Part of a small language model's weights: MLP 512 tanh GELU, 7.42M parameters.
Each number is 128 + 24 x the weight over its row's rms, rounded and kept within 0 to 255. Layers, rows and columns count from 0. Numbers have three digits each. The size before them is the row's rms in percent of the matrix's.

# layer 6 MLP down (transposed), 512x128, rms 0.244, rows 188-237, columns 64-127
094:130138127168128189137120111139102148131123123128139093136121105203132117118136130136141131118151141111134095122133144093157130070158091120104191136147121106104188148151142104114147149106138135
101:140140162099147128133131121147123147121146169103114141127114139098186102117131118140123125083127152167135149130186151114127115161103129092092142122094120185134173153114112113143118103126124149
092:124148145131108154116116146136097124103183168151155144097130154134113131139124104111109098134125134145111151114157083196134174145097089128131153156146108078115123129096133178105138099125158095
094:127160115141132151064136125099127111144128143107165155106151112101127119151117179148128144132118160126150128148186120127119129163095087142115140146115114077140114071147128102130120151163128137
104:086127137101147139103104158110164124160152120095129136119135103112080149171131147132128169076150123123089131111166151126105165107109112163121156134121111125147101152125142067130113111057159139
103:116155106104114120109109111136173090123129146123104127104187092149078114152131105154140167117178165128087108124118147144095143067110118153115147109163150162117114141150105125098149152124111137
105:161077134091142137140117109122136115124166144153130117133154111087129159100154178123137086136167106117110111135149125121098196123074130119125124113147152163130105136170155093164112098132133130
099:150077132147128154137160173115163139131130123140103095156192146127113130106111098145124102119103114113109120132147098151148154135105119148090142111164137148120112130160123090106175108151160091
090:095136127130142090103114125122136143111088102170105128117147149133134085091086113147127128146136163150143124108141154137138092082115078141157126145147092095093137136103133126153166166122093119
096:124103154173179121176108091140091159133147158120157090138146129162120103131148068115143082112127139143121098124154155098144107116083123137116124143124154127127164139113139123168136140103132144
091:141121098172131123118134133129119139088140127173111163172119100153133090150163085128114098093125158106180149106158167137134155106141146138128154117139149132154172086095147149107114085134139140
101:108122171147136141155157148117136132146146127141153133093175100126119102160128100110100122081136130100117101172159117101068128135125149154107122130125117093114130135084161177116118131147095107
103:045116120085131114113120128177107138105114179163130089129117111155085099167088171114131150100110136143121139135135144150131121082137149148117120145112088138162180133139136102133128123128132154
105:098103120146151101157136135153137126115145106147154148156123108151143099181078169166148177145116200138143132157117134133100149146112128130092104122116168116168122118110127111143155145138105146
118:094100106109168156125091126121155134121117101133084172124159141157077122159114104107151104153137114112120098131140132115130141140137105144177136132133135127148118122156159111096142112118126075
103:096071169121147154134107127121144111147129095099142164109164108125147088153149111136128136129131099090172149132163103168131139118095130164095129079148095136152104107170163129105133097126107147
104:166140105109106110141115154161138136130162113130103116155151170128150127101142059138089098147141096136133129135162141147128211117139146180144195122128127107116145110126132127094118126154111103
095:100141098113155138145141117087146086113134116127114134097166119132112097134125153138132116141179109105134095151135108134120183129166132125103145100122168089142133113164136107158118153117176123
093:134117165146137104119180125148139158169144101088172175124096120144152144132137111107113103114154146142112152116143081135106163118129129135148111133153148134096158098155127119149138115148173150
101:125098089137106093099134121152113140133096137073088135105165131109154097150129167112156161120123132153120107124121146150120082105091170081133145149139109111166114103084100117132173099115129115
093:135118124111156123106115129104113181119141161132163091066131102129104120138125163155105162122096113142132148178145164139106115082095136139152143111157150132161108125130120117100079170143169144
105:159179117134093110117134105093136095103113096104172092116104085141136101124153141125127163120157113100126104117140137128139184132190164131137119143142137103133122146128138142130159133125082144
106:125103135162102135160129116152101175119108123174156099132081116149148123121087135139104133141159135106148130124134109135122119125105104149167094156093119115101159127136152152172124134094119177
106:134104144140148119124110154144141137098119114106137148116150134064139094139144124096082108091139080134105109153129140100114132145100116143159099099133102165116127134126137111148108108129139117
109:183138097132109150105137087144096143114103135098131137128130112157154161119166134076164178169104144139160150124145125129126093162134109113108151136099133101151143116083100168091125120109113110
102:130126166120115097139129127108140139138129142139110112163101160108137128139154137121156112080167138098114139129133114121117104112133095139149073144091114138115118095088126095118132179089132149
093:111153143135145131147129142148077117109111121098087126109087133087137120114104156135111134168111123147116123140123132158172161123146105109106139085129127162121113115140097105188154122137144165
100:145122124144115095152142132117131123182125095156170134088136156120129137149093133144139127148089160122141186126116110164154150104136142071146150170088128135086160111151128126062113173139146138
097:180147143116140158157132117165180084109135146116132133132161145108124099133116136131122100112107121102147152101121120130120134155138090093121126157112135075102145144168159141122117102122090174
113:095150108171168141108139157125117141112091127104100162127120065101128109113123076158091131120118130168084134149138151136092129135086136173156115126081154119177128082110130146174142111104152103
114:117114122161125142113135156143125113151161132094093164148117091147102130165077081121114151092084142110087125144149122111113137123122131138122111090148141140127150112126158095167116129136117161
117:119128166074065123126102125096109132144100155116141095158124081098100137126169152114151134096133127151129107130142115119105115150119123102114070148115090126150107114080137128124099143115104121
107:142122094118087116083098152163165159088143161135136143092098091142139088153114129149101149126121141162065101131144140109096109150157097152154143147143136136144137126094153123148098119150155170
098:151095148142133142111172105137137135125109148127124139141114169162117135098135167167148129099135080149112095149126096099112122141139171155123171132074141137106179137134154161142149085147116118
109:141129105074139127106071138099115122173127153107132091091113135115156161109105154090096134152137146120092104161142131118116140155121090174116094129107077122140143106092142116161110171131145127
101:095149119133132134134137115153139113116156114159133143102109150156110118209149132092125135133118120131174124119122112125125098147071167114180131090134165163106127148096099134166129141120061129
091:092118146147121153175170099113118133116147151113122160130142145115105140109154139153100094090129088091152104079129149102110173125115104153142076157125155139094122118111141130104076115100145139
101:090152141127132125185110109074127122124124138187132152152125160131114069181195172101084115148144136119120158148126157115120143143131096133132150141123124134138134126161089175124128120108132148
093:179145127098153154117118124112155137130124155092154126142143122185117116126117158123129164102121127113113157117131082104169086092142132113130086130128170118103131163129121121144107124152134177
099:119139137133130137160142117088125128086071164189106146126111106123174144156120140120156131186104131136135152134114105166097140143143118166170121142131158136104153154151129172125129135126104078
100:136082126100145136146169163153087101135166105161140107094117117100139103106139098173144088142124075131135163134162111083107167133105085162084102087104098135172124125119125139112099129139100142
103:109158114115081120083125139134147115134107169153159106119113077151080114131123132137129137159142114142134162084118096124115105164134144135135155122140123080116112129148104127130071131134147126
097:154098128132143111126139104114134104150143124161155123125160144148158105139137105164121153158138134108090183115118120136126109122120146115122144136127110155165123113157189090135111142125071163
111:123112177116146138184141129140133144114133125135159160153105112119135075125130131104118101127125136092124135141135143102125133116101084116170130131115139121134134129097098117153136111095128143
097:125111097136136130119183090140132139127166100094106113176089125114091125170112113139137117151135121157086135120195114124175150108114103168164076135143123105137170134138144160130116127127139139
094:153119083118156100145164118067120143129094133105129131134149115121088132124140149114114112140165096128095149092175106120101116108144099140108112141131107127137186157116182094143131136106117146
102:077146118144130143112131139109103138121118180124159131142108105103128154145161122114151099113194119134141098182137140141139107126081110103123122160121105136131136128107200089162108087126116131
107:122137097162125158145085106113116140111147131096133149085139112137137110121124152119152183136136125141123146151130099122157122102158136097099161122106164093160126128177133115133125158128144138
099:115111094147172121116162174151188170155150120144139138103148150096150134137116137107093109129161104157083122129125140127154076109121134116117130121144187120168135136110124107097134128129108115
106:076161093177091134154113123147121103111167128169119121152133107102132105150056102074118115135131113131132102126129095135141139137089152116147116100142136139098120081141126105174130152165126137
# layer 6 MLP up, 512x128, rms 0.261, rows 189-238, columns 64-127
107:130163127178140114110127132152123080153147142133122128188092170130140150101152128100100156131104083178134173110082101135177113141136129154113157155122132160158119117086114136137109156115112139
092:136156136075153154139127144128118194154159126148116159166117143112125191130128107132136110109073093141110109111092122114145129137109111140134122127125100101125087112086129162099107174143150143
098:132119105133141099075119111134135109159162130103146137137190148131113105113145161115155144145117157163151159153165158157184123116116162161136135161120085139162134124127104086085136130151121116
100:129140139158125143115120097162130118118119124124133123102152127113115152155125135144162139170124102092136143147114128047145131146145145136093116105109111127126120140118157110136129101147141149
111:114126104136160114165122138137114148135123152101126149170116147134191141145116103124114124157105093096151136117119136081078114138106112134126122175089147102158147095112148119142117134136096121
101:095182114119136104141126141120194115115098122138089152138116170148150133116131076115092158132142128157137115136138154091127116112164093109110107146129162061160173138125118115152115107136157122
100:115177115131121161156067119142109124115136150154198109112124097127111129119139134132119156124168158144114143141121179096108118087147133133120151134087145129170146143127129162114099182089135155
100:118142125119111157107124104146158130100136154103161083120129182135131182148136095130139128146134155099147093094113076110110179128141119120155139116133103135136124105099097101154114166106152157
102:132141164115145147157145128159108146105121168130141119127153078132149135090104162090139154127146121171135115077127136146132111145144123123118123178106144114141087117147134130146063123103119135
093:112118144169106151147129143090153107113115117116143105127143079109084133120160154127129142129125062107157131097138172138072097121099151124112106113133108117138138098107119166112134142111105118
099:162140116081138062118122111122124117120122172126090125118148121132099152107121121148126122170128122169109172091140162134131147114163135164140109143149098124155092124138134116120099141152099129
103:159123107168154107138147167099100113155182117107115128131130178075118132133138111135156136122163095088166134117127062162141112136139134104129124155103148131148102115109137152127086137104129079
103:115147176158149123100168124154144076156133110172149159175156122107100140107120148088140140133126113115126105174102140086181169149172096160123106096128128153135164102173083142155127166107125150
121:109115120165133105092163118146147138103166126175110117124130141116156109107123113153137115135144081139117089147119130148145083132128153113164118147128143143140109119128121140133162148138149118
103:129082135162115153081172109112157160079078111110095136136104134149118122142144102148132128140118126144113108133107148137167087112122138095135108140103100124146093198108145146112109132101112139
103:127170137143141152114116133145137130154144123162096150146152171146128129087158115157098172152092106162127114143113136145142173131122153170096124054132103121130106093161166139116144158113126096
099:159151130141112122113120149138127128156149161121099156168127145163162182109099090147133161145115099197140160138100151131130077088125138164114139147121140133091143129123077125102113124101129114
095:139138125123140105126180118135129106154114158143111103168150162130115068146122103085125139171176104136153143150097138130110122094122098159164147141133119133133128127128123154187135091103163151
103:137153152152129090134138111142051135110132113070104090107140126138108160114142169136165139146153158136110136133100128124178135101101130102083112149106117076150125113126147161133131167071158169
099:153094133139103133150127130133130126115150118118075152162131168152157132113115118099162109143128125130103095070121143100133162147121127113130124113145152180090137133139155120098127095122123128
108:105160130124103131142133112117120172103129110127146135118118115118131131119133155125121142169164112112111108159093099137166120081164137125115146104089138075123143132133126174080137152120113136
102:123142129153164140120133122127104114153115103125123153113094152135141105145148151110167125104111136118139126125123141134152109162159179114114142123151156100124152149138120146141123168167080084
103:150137172144088097120150123168137127130147113142072119117093149126146127138081134104146098135161129081131112100123165138144100121107116122127153132130140152099094150166105121161134166130117144
105:095130145130142149146135097181112130142159128111161122152158094152143112141166153099163142173131163123099184075108135156135144143102150079118146128117104145173129123155109137134148142081109136
100:084094147193181113121134170120137120084103084120109158105151107124124143143086181134138128152144149146141114139145108126143168096178102121109160170119117133152161160131073130122131139124167122
099:116136125146087122138139134117103165047108142133052130108142146117125114080123098163136163132144130172104156160100157085171149110109127100138146175126130113173108112119108124161116120135155149
106:147158129100107113156166119139134102136099124136125168136142149148166175137153146156144162137089137146105143179098091166133110163127129098138112144095145128154145103118138153076096120208125089
094:069145176134126154090122124112081147116140139096107105117132172127131152144128104095113140122141128142102115153112157127155143067120151099127098106122146146118180143123102150105113130119101108
116:099119159121133121128134125134107145068152155127110084136109135138078137094138143126127130143147127128144118125094144077204107143152121092132124120072115099160138140149136163161109117140154125
114:165124108076085159126129145110056115071124144119137125125114166144145132110093143130086120117123118138155113118108102160147102072081125100104119107132109120165104113178124155125123137139111116
107:095173125160170119147104093154108111147148095110158171118159120144162147149103081136118145162111140123132116134180110130141145108115128144134142131135137111101120125141106109139178120114135145
109:105163096109124114078149168186103133158134153115120151152146152135123151138124130106104095121098110160121141086086130130135153153117145090129129141070110147128131130160114115104132155133138129
097:168103124181140144150127154136138130114087098114140140181159152114162149103148161117152108171135144102143131145125170144154131101109131128137134108115154117135140126160127185090128133160086123
109:131087144107105166124114138114150112124148129156117131077169126143118138096127095108101098118092135141158126158124155160143134125125128123151151109180117182146125139118150117134138196107113128
098:112171122139188147131128109146081119110099139118120133160155134110143137155130141133147107174101084145154113092150162141101117115135131115184185144116122125123146124157092118064084154139107131
092:119077097122098168122119128122141129181158129136118115155089151126137155076132161137151164136137141158144127106147111158150149132098166154107110149117119114151116144135122106088101127118114083
095:151135123139122111134147124148121131121134112075064128102124134101169149109115075146129162135119152152090071107099124136138098115121089122126082135135138126158130085115195108109119146139121135
095:074076140129129089151136102163114102128147117144065151140105191083127128090169117155129084143139146118111078151109161114100089116134152120121156138184113128110144137104123149119142096150129077
098:129134155132163098154125104128099129107180082106158129144115122150115130097119112146149154111116117150113130084112119109129143112108176148102162150120115114188128107136091083150113166118132127
099:118126145170121152108085131173089103135127130158110146123143143134087145085095111088115091113102071134135103134097135138119123144114100117120128111114124095140125138195160131170151140088109127
101:098132119127113109103133085131127114148139156145124086096128114146126191096097119170124119129117158131149115134098142076157101100143088107149120096128120094136112110117137128150100156132124142
098:126106155083102152110158152116097150127100106101146120153138145118111128121143128089121138112160104165115144136106162144131133130087140102128116132159091128124098087109153109153146183129141163
109:121127105114073127098125120129104127178161135121131124119093174110159118138086104090126171163133148153125160117122134130101135135134104155139099094115145169141126158118089157122070167115147139
106:094158108137141097127167114113135149123141110135123108137162135110103113136099065158161096190122086151109141130121124115114142139130141175147140166101124120156120128133078142133122112161135099
089:116134141088153125167132159130133107126126133137135099127090136144109101097111152151093131131144089117095147112105179108134132128138159152122125131142103162162138089099083112173159132141146112
102:161112138119139153134115129120148118125125090111105141118110126142118083146071129147087178185078159101105130104135113104106144094158146150121121121114144139156136145114121127104178130112153131
108:106137106129075135108182142126112095153113142169146097122111087128145169124133171093152171150097131141094128132110133091146148100117102088071126088080116144128124146143136123142085133093107150
097:117106141117142147111141095170100137142136086126113104107142107130155120090146149136124128120129133150127172138131119134125129127140113104128114143124132145135128142084132148076101147152128113
105:159107146122072064133125108109109112098139146117122096088070174136123136117142152156106129131102136145149131121114137128104102149202106123107114121151083192144165146088160169129164154116186150
093:106093167120090152077108089141152122139094107142099121098115138110154119094104124135104092128172088167153135148085154121151104118125114142138086145149140095165141122110127113136152142133163100